Each number is 128 + 24 x the weight over its row's rms, rounded and kept within 0 to 255. Layers, rows and columns count from 0. Numbers have three digits each. The size before them is the row's rms in percent of the matrix's.

# layer 5 attention query, 256x256, rms 0.154, rows 100-199, columns 0-63
121:101121121148180127156120126133153147137143057105132140119118135100119129104077130133111135116130095148087118151133124130127137094171112118092151113111142104126152140114135151151137147139143112
115:113151111089142149067123147071121138129123139129137077133092116131120170146121174149155067104136153145143103123113120139108125113106111125077154136117118152126122133144101103165133155120121132
119:128170148128063154083123105124094153102150126121129149134102135157116094144095099095138141156105105181145125169146105146154125081140138105106122150159118161113096114133147130105106101128118119
122:118117132088122128159104111121089163136103119088141099139084121175114152105141154123141140129109116134109134151145128154125136104119163118130143141133144138128133115152151128141073145101120139
123:131170129121152151091148109145100125155121105135126130105132113073174154104110131164136105128114138154157189152172086139152135146126131128135113132133128125144114115178126174163140131138133073
122:097085141121140123093136091138166101185113144113189093124154120093144160114127105135150112099111133125087134096169122145125154129113149155086144094086123092173144099111173101120109123132126158
111:153149120140111151128133163131124144164119120109123140139114088108129120116129150112141110166176129153122162116114128165141149170129065149119123120156128108128094132116159153129136116136145092
110:162111171093152114130098102161138105131111149144143106165151101119114158103094097100136118100119160120171144148158092073096086108106109149151085119161128146149161128130134161139077141118149150
122:129148183142168143122165118110142113172134102141138120132133108126124128122067132143113157149149108116147084109079150103133128121127147133122110134135129155146107189099144125130160140140128121
119:146144143114110160181134121131147138100133119113084119159130140083073126159130160163144129093110123140128150092133146106073141143109178112113112123163126183115128108105092121165121162135141123
115:118096116112128147135145140165151108121123142136084154165103122101135096133128137092102095150148156104147179101109153142114114144153174113176142118106105137120125125152129119120153110086133137
123:140134100124116158112140102137165149099111122141145134123093119108114104129128138123165109100156140106118116117115096158090175137160108130138128151172121100104123108131166082190150189110142158
118:126152115117098127141113162154118123125152110143131155138112071136151145108123141140087150099127116083145131145179093107152155167194169124150143177103140180130063125114140129110150119108130129
107:139119146125106134119109136129160123133145121146160134109098110142138104164131140099152134115144134164128125099168129149158133136207115180113155115167151123146169133161177136105124077162127119
122:132103124097084107118162123117124151144153164160083093105132102125116138080142137114139162109102110135148128145114117129174161121117143141097133146133166145115180128129096108125103157089104129
124:118104110125100095141083142094104140103114139098148143141103099126151140112105150122147121133079114125142107094118130130104122140130083107116131169135129115135148082138175151126183121138123133
113:108144153085140164189170131079128109123129102136126155119126128099106135114179115107086129128086134159123135174157107115107113142102139102122173146138129123131128140193161093129119142130120121
113:138112118110127129165102144120141087111071159117133135151091091145128118103139153106149102105145116148131112137134121125166061122155149147091105099100139110118085124154113145119135165113166122
112:113145136116132150102140145108163137119154154107132145132104146143125139108129149114073113109160152146101087136135081109129113134114135137090119120111147145169163111117115117133155119105081125
113:165118121125127120060134125138132167188093140110138133097151093152162132144122098132150124121094095111145114177135107095117101115107150150124133116106172141164072133078128116099130127127095150
112:151162135133126117113074140121099181104113126135112148114127147083182133176149134111105154096169135134111146127107140093095127113134097133112140123121145136112133143108084119083113132095128180
123:142136089178113126140118092136126167134116147123118098141149143143128146155104115146145144124114169127132122127143101142157128142119132092132138100124127069124094130115170130171124090170151096
119:146130130165154112118123105125099115123133133156126115096130155124107129108150147108118123166194106128145079104137087064120155101110154150131138125121118161096123127140111080154119135131129123
115:103118137093100138119122098160146115112103111138103143140113150108129152097144131139177199120125183081084118132117135128108114122072137108146139168141157117100083195136130093158131121126088082
113:118124110124101137127132142135124119133113150147152116094114155139139142112106120109111099131088151121114103121134118158096054118142096142143159108113109126117139088082138149146150194103137112
114:130138159141115136134063127102137130129102137099142105115140090133131128132125133118093122125148138130160147122143118138119120111108160147132110114091163145081123138134131166104109162133113125
113:128123141126151157139106126174156105167129086165162106132140114136129136136123135116107166148129083099128122094130104108119149126170119118103107135134113109070091101123130076094144116155117133
118:143101128131104134228110126150125124145173142107127131117129143097135126161150141117142102171145130130166113119145093065106117126162187107132108159132101124109122125131123159121122135119126140
107:101124126150159114097135109161113126100098112153124161107126116134157130129121076132127095112180165135092132097117156182153117129109096102140127169130127146160116106116135088139104127147112116
101:128110153122102114156148156093125138134140138108168104103157121120106138120137185146155179138084093143176141137142106149119151141139170122094143114124102134093109146124084127137129105126134132
097:102181125132142133141128108130165149152133120144120128107107123143144166132119107177079146109139139116138079128131145121130112092123144147146115157142154146144123136097164117136154200097110118
084:088089078118095131124121146083095163152122159105132101116129157158121141123119137124106153146130098135139124181113140121165132129143142127148141110103112166091155149118118132124137090137133122
081:136135084129146127118103161167149126119103089155136112102107118089133121103142126120093105125175135092093105149106125157186137120107119165165115142143148128146172108087139120124140124138126142
102:186122116110131135138097155108155149145116095086109158145103139148123115105162057114146149143145104168114106138168065132151127140108103160082099136142108139124108149150132152101103112154135129
098:103097142145133164103132080124133131156099127120151138108124120132184112071089157097113130115134145134130085171126137144123139126108120147145175138128103145144126125144122104152113124142087140
089:105116128146132101097111128142144131126125147129130184153129131145118180088128137139070131125155097128124127134149169104113145111144087099152177125116154137132199152171146129108090111129107131
083:185125124122142135139145105117117145162109101109158151132129106133131133104153118092116126124104128126150094184136135164108142120155142150116129127093121129118133169118142093119141173118108083
105:136151119150124110106131142146147139126154118173149073106138134087111153120135104151167187134131132132145100128141121100164138111106137157096104144122155114153137113103129099123115167134151097
095:157142081165114101115146150145154151150141124107091117137094182130095129132147143168151094137117134127151138158129093134135148163120173156103158095132130138106139176082141120147149128141108127
096:117131136169133139176133121146148107092131096137125114099130110194086167148140136165104153156090082132121118121158117119133121130155120151154115184161139163131107124088139163153102136114131181
093:114113117115149208079149123146166132117140114140147126149112144140116069105082112116167138127188131181125111114129128100149139143128134127082117089121117129154155119111110129132164088078126181
109:154105117138154137166154094124117097114158171145108117125147131160139136131095135064124126115152150076141140102142119134152142085086081135124139181112098108125045132131141134146108103137127163
101:117137148129127141114115154127182157096111137111147106133144122153134129108125124136151151140124127118126131118134122081150175152115151098146135162116124125117092135112130145138124115118156069
093:125140140113128130149128103158156106152107120151101120105127141184121147115115103105143112163144141138106110143101115086131105096120093147106106161137125182119108110091113166130144089145145117
109:111108171127132103112121125168115123109136151130134166126100167129118103115077120125121141159128114149171126132124123124106112123097138119137126199122142111106126104146138148138087094161102146
101:093089138108128111167143119106142096138134137098090178156098090074095138143127128106130136127139147111169132104150148124100148138128155169137140141119152114123082123105109155101144115119147156
099:141103131131137104140113098101126142132164127139100184116124111166139139120139135156139117146124152044123189095112095114069129120147121108150133109129123135130144111133172152154138168115141162
100:133137128124128130128137144094141078133145147128131081113163106118113106133163107166120157121146169128126140093139142089114135183115131118132133145153115131128140085111104150097130153082121123
095:122182126112097132115101148124100150127100142121089136122150085105117122093128140094147117176140106118119148149189122136088143175115153096098120146105128154118118163126106096117098104147101140
089:118122124164143148152146122125149142119097108107109137131144130119136144130098111143118142167138133112123141133114102127155165161150123191109116136116106126115139136099160120161076108151163108
100:092120108125147137173117153110136121146117123141128137139102139116135123097111168099090132129196113117108163090152120171148125116150148156162124086161161175112134126149163133110147119192137127
100:127174100124132122161122099147120137107159146159130123152133141105136106095111052114083112176166154123157134124101122105125132150169149125096112160171063163145138116133132093121119123103132117
105:155171135144084145100157196125148130139130149091164183116108128116168088130131162154093106119101147100153091138135155141145126151122141122110135126139106124103120124133088120129170108166155129
104:153159149114124160117126168100180135136127095151091131105121160130114138145130091110137122089158145134084159119120135116159164176096140086107113123140054119139156114155146105112159116125080121
103:162144128127127121148129060152116107119093115084158111109127186139138093125165100135150133101089121124129118154105126145129181148142129141155121077136130154146146131088119131098092189118146151
100:123155149136122104129113084121135158100143114104084091134157144162125148086112172152127099138098174107160134118132131146127132090151106139154148166106162147161108105129120124101130108135153150
105:124116121133113135149105136100134197110131064108113168139106091104138162121172126165155104156113091148127130201145132136129160140130145106105116132148135110134101107132107137131132154097149075
077:149125135132081100117118185122162129165125125138115135114120124110114175157126082117115112134132096142121128175124120154110131115119122115110139121104109151123135150136094104123136141106107128
104:127172161135114144170144118172073094200162109093110149154170117131133103173135155143137149111137085134133156138107166163106127164136163130139155109138170138116131152123099096148094068130173124
108:123103114145118169120129141118121104138095168150144079091080135085136119168127117166112106184114141149123114126104162103088119146066147149115140117123134102162157162118148132128122140107125174
108:103121153127137130168115130109123112158139148116129122127174142147120120125135129151101107149138147164144160160153147158142123144146148153123099117150140097107105158138110111159166146164112109
115:161126089104151166116106112105123136118114114176150093101118110108075092158146143141153162134138101110175101052126112111105101145108083106119127139080166094125105158131121081117105119089087110
106:123123129106104140121102117101134107117168106133142161174155126095145111108104135124118118124156138095151117116122138152136162108126109155089133165116123137156164160133111120120159144133152100
110:142112167132122107133102148117119140121179166105082113135105133105117156153189173123113133119130127148118149087109093152190182127120153091114159107166104134152138091102174117155170101115134124
104:122116119173140099114122129146177131142105132150138123145163134118083134129140093115177137149146158132159182192122088104139127122129136123109127189124148090117139125120106152106122181135151105
112:170126134170137140154129172125087120150114152113191144183171148189113163147143097112118117143144117166144120155113097111121088152112096107114157121135101127094118105176140167146146153129127144
104:125176135125119160102090110134136143118169137110137143128163140114151063126111134103126116136122092140122116095120107133112155165150086113160133134107144082134133138110118109112183159099159127
111:162113149160114166144138143108170163149134149115121118154123104143110106086120132131144162094153145140095130137106166150116093144145135096133138089141134170129145109106143110151098132159112147
110:131117098122113097127131117140192107138146118113075158151124119113060139131069139168120151127160149100092130119135128098122146141110135131119113110132106151116122170148147132120101120089092146
106:157182115122098143144089099124104136125174146131142148153114120120117125111113159123102106157149130096105130125094133152186116128121145084136120123106159111165128143148131175148158117112091091
107:135081140133166153135111091175153107141131115127142063166087173091095120134161147125158102143133128108145110117157111119113097152161125121093116122045107150132116133132132168143139116146083144
116:135112123126113120151111142102122106142120072121137139116163161129123091108080136098153129143138114136135106122161142170135081110152096121127120091142177145143113141100140197144116144121119132
105:147104107135107153130145127140113128107080101150165098126168124167157164097128166126113150152088133149084168136131097126080123115212119149157099160123135123166150151086134129121151106124127102
111:137094144115113127107135122106136167154138111141131135111129082118095103118163118117084100117158106135153106116120147136138094157173111105180120127155082133163137120107151179116150085137117099
114:118113116131092137155162136165092129130157140182157118093158166161109136120153141165153107142109132078122141116125143120136110113193127148149097119098107122119131135125128070114170117131132121
105:121148179115182125164107122119083120107125086152116145103110151106146130152131166126138127120077139112142080137139171125173108117135135134166151089109143157122094078113130118130134126150073127
103:116111120095079172155152089138131135121161111150159100157136157128115129118145097088131102105134144137132132145101131107116168123124110110124129150165133105101160115147136116108123123117095163
111:133164181140134121124182106146147123162072145139115155131092136134093140118129136096104148085166148109156143101160125138124142159134141129133131124123161137128098154119127100128094122109130126
115:152131136103113096117134156140111193113152102116121112105089117200156118116134132094112164147138116106132137157126137074135146093150137130132069119132155120151167144134122109183155114105135158
106:075106136163146111142132083122146146140143127116136167133131100107139089102114136136102160148082154085137130098120089145073070102085131110148148110139140114169131150140135122145138070155142129
108:113161153104106126115098152133098110104123120169093167090140108179124132169139147077159107131137161157136148091126123152144135133104136132131116104142116155157103117124160072147106098156166147
099:084166095132139156145124128144152109157172111134116146127094077120125160171109111146089067140141146139129113170141108117130154101075110143126171121100115114127113145127115125125142126154147121
110:132125109110101107093108128136157082115120118137135123163072097167123138135126127128104159114184147094136095173153079147112118111135143103142158125181094115151111164128145128205139115130095090
104:112147137162143156132083135124115136141085141150092130133114146171146125153058153118144094138117163061110093145158145114169107115144151134150169066171141123143109112120130159154125116155118146
109:142112099092074158093102121125114065138132116101171127163074166117119148115163087146151106121151149134107146129172119140100133099151108153155133100150127107127120104135155141169135144151108114
112:149125060097156142169100140149097145144156113120157163142124108141155119117141132103097134131110109123082116116159129129105109147143109180141142100143117126116114139155159093116115135098144173
108:100115133140105139159137105122156146136131115145125115134164112166131165127141194123117138131104136124151128127146134141173203106127119126112174107132106114125126150119160124180132131101105152
110:116087168133169142116175148108111112133112126109140115142138119108130126142105159136154145130127126101132141137152117112100143126122194101134057144162133142153109155180123163138135154127087114
111:138146112109141141126166113121087182088111132121157148109129135076149150087115130159136110125127111129167102174136123145119140149139158120128109111116128085107112113113151101158093142162097165
108:125155102144100104139126130130143104113114130145067126122163115147148127121124170116090158132133142099115157094152086054130092125134144098131141104144107149150174120158124127114111148123130104
108:127118145123111105154131114148093146153134175132156113147083136172147142155116138131140129127165127128132129110156164106125114164115113157156149133149104113098135127135148140125114094153143152
110:142149138097155118103126183177131126134142088121134181144106135157100126136137092111094125115137127116116131093067123107123094155101106153160145144123092131133138108100118110125136128126083105
081:154101129101129158143164130151147135164096135137137118091116123113130156116132155117201130153123138120109149132154150138099090155138081166103122139172143119128112130125133166132130146165101141
084:097095163093161112127156107134097113112107122130120108138100103177147109066117155133137123100121132135112126143106145156118142119104102136094105155115119084124147166139144135124128110116130121
087:118138127126143109119113121161130120071095124148096116151162155154169140131170144124093129086151108151160139149138133140118106131156184102135139098118150130114159145114129104111129134165122137
085:127152140118130083177150144121125156148098104138144155156118168131149110164115159084102139113139148117140144137121134133131115107136144128124120160120151157150169131090100119154145107155084121
080:137147122127114178121108121153139118118103127126119130156150130108123121145131135141156143124113124169111103110120140123115146124118136134118094129151105143117117114098145149164085107140086110
083:091160105141130083134110130155088159101128142148103137149130126134149177097136116108150115130130104131100148141161122163105119150166126164180130103163140138080166161129123086161106140149125064
081:097138078102119127103108101122063110125160112144128099159131150138117126144102116155152138145120164102102153091115152154145158166135161125156168103105137159087104187137146121131154114114112131
096:076131049134097116080124115165153125144124136150116151144146105114145147146091175148121125104086099150136148125140160118176143123157125180127145081119100171137106152127190147120137140132134151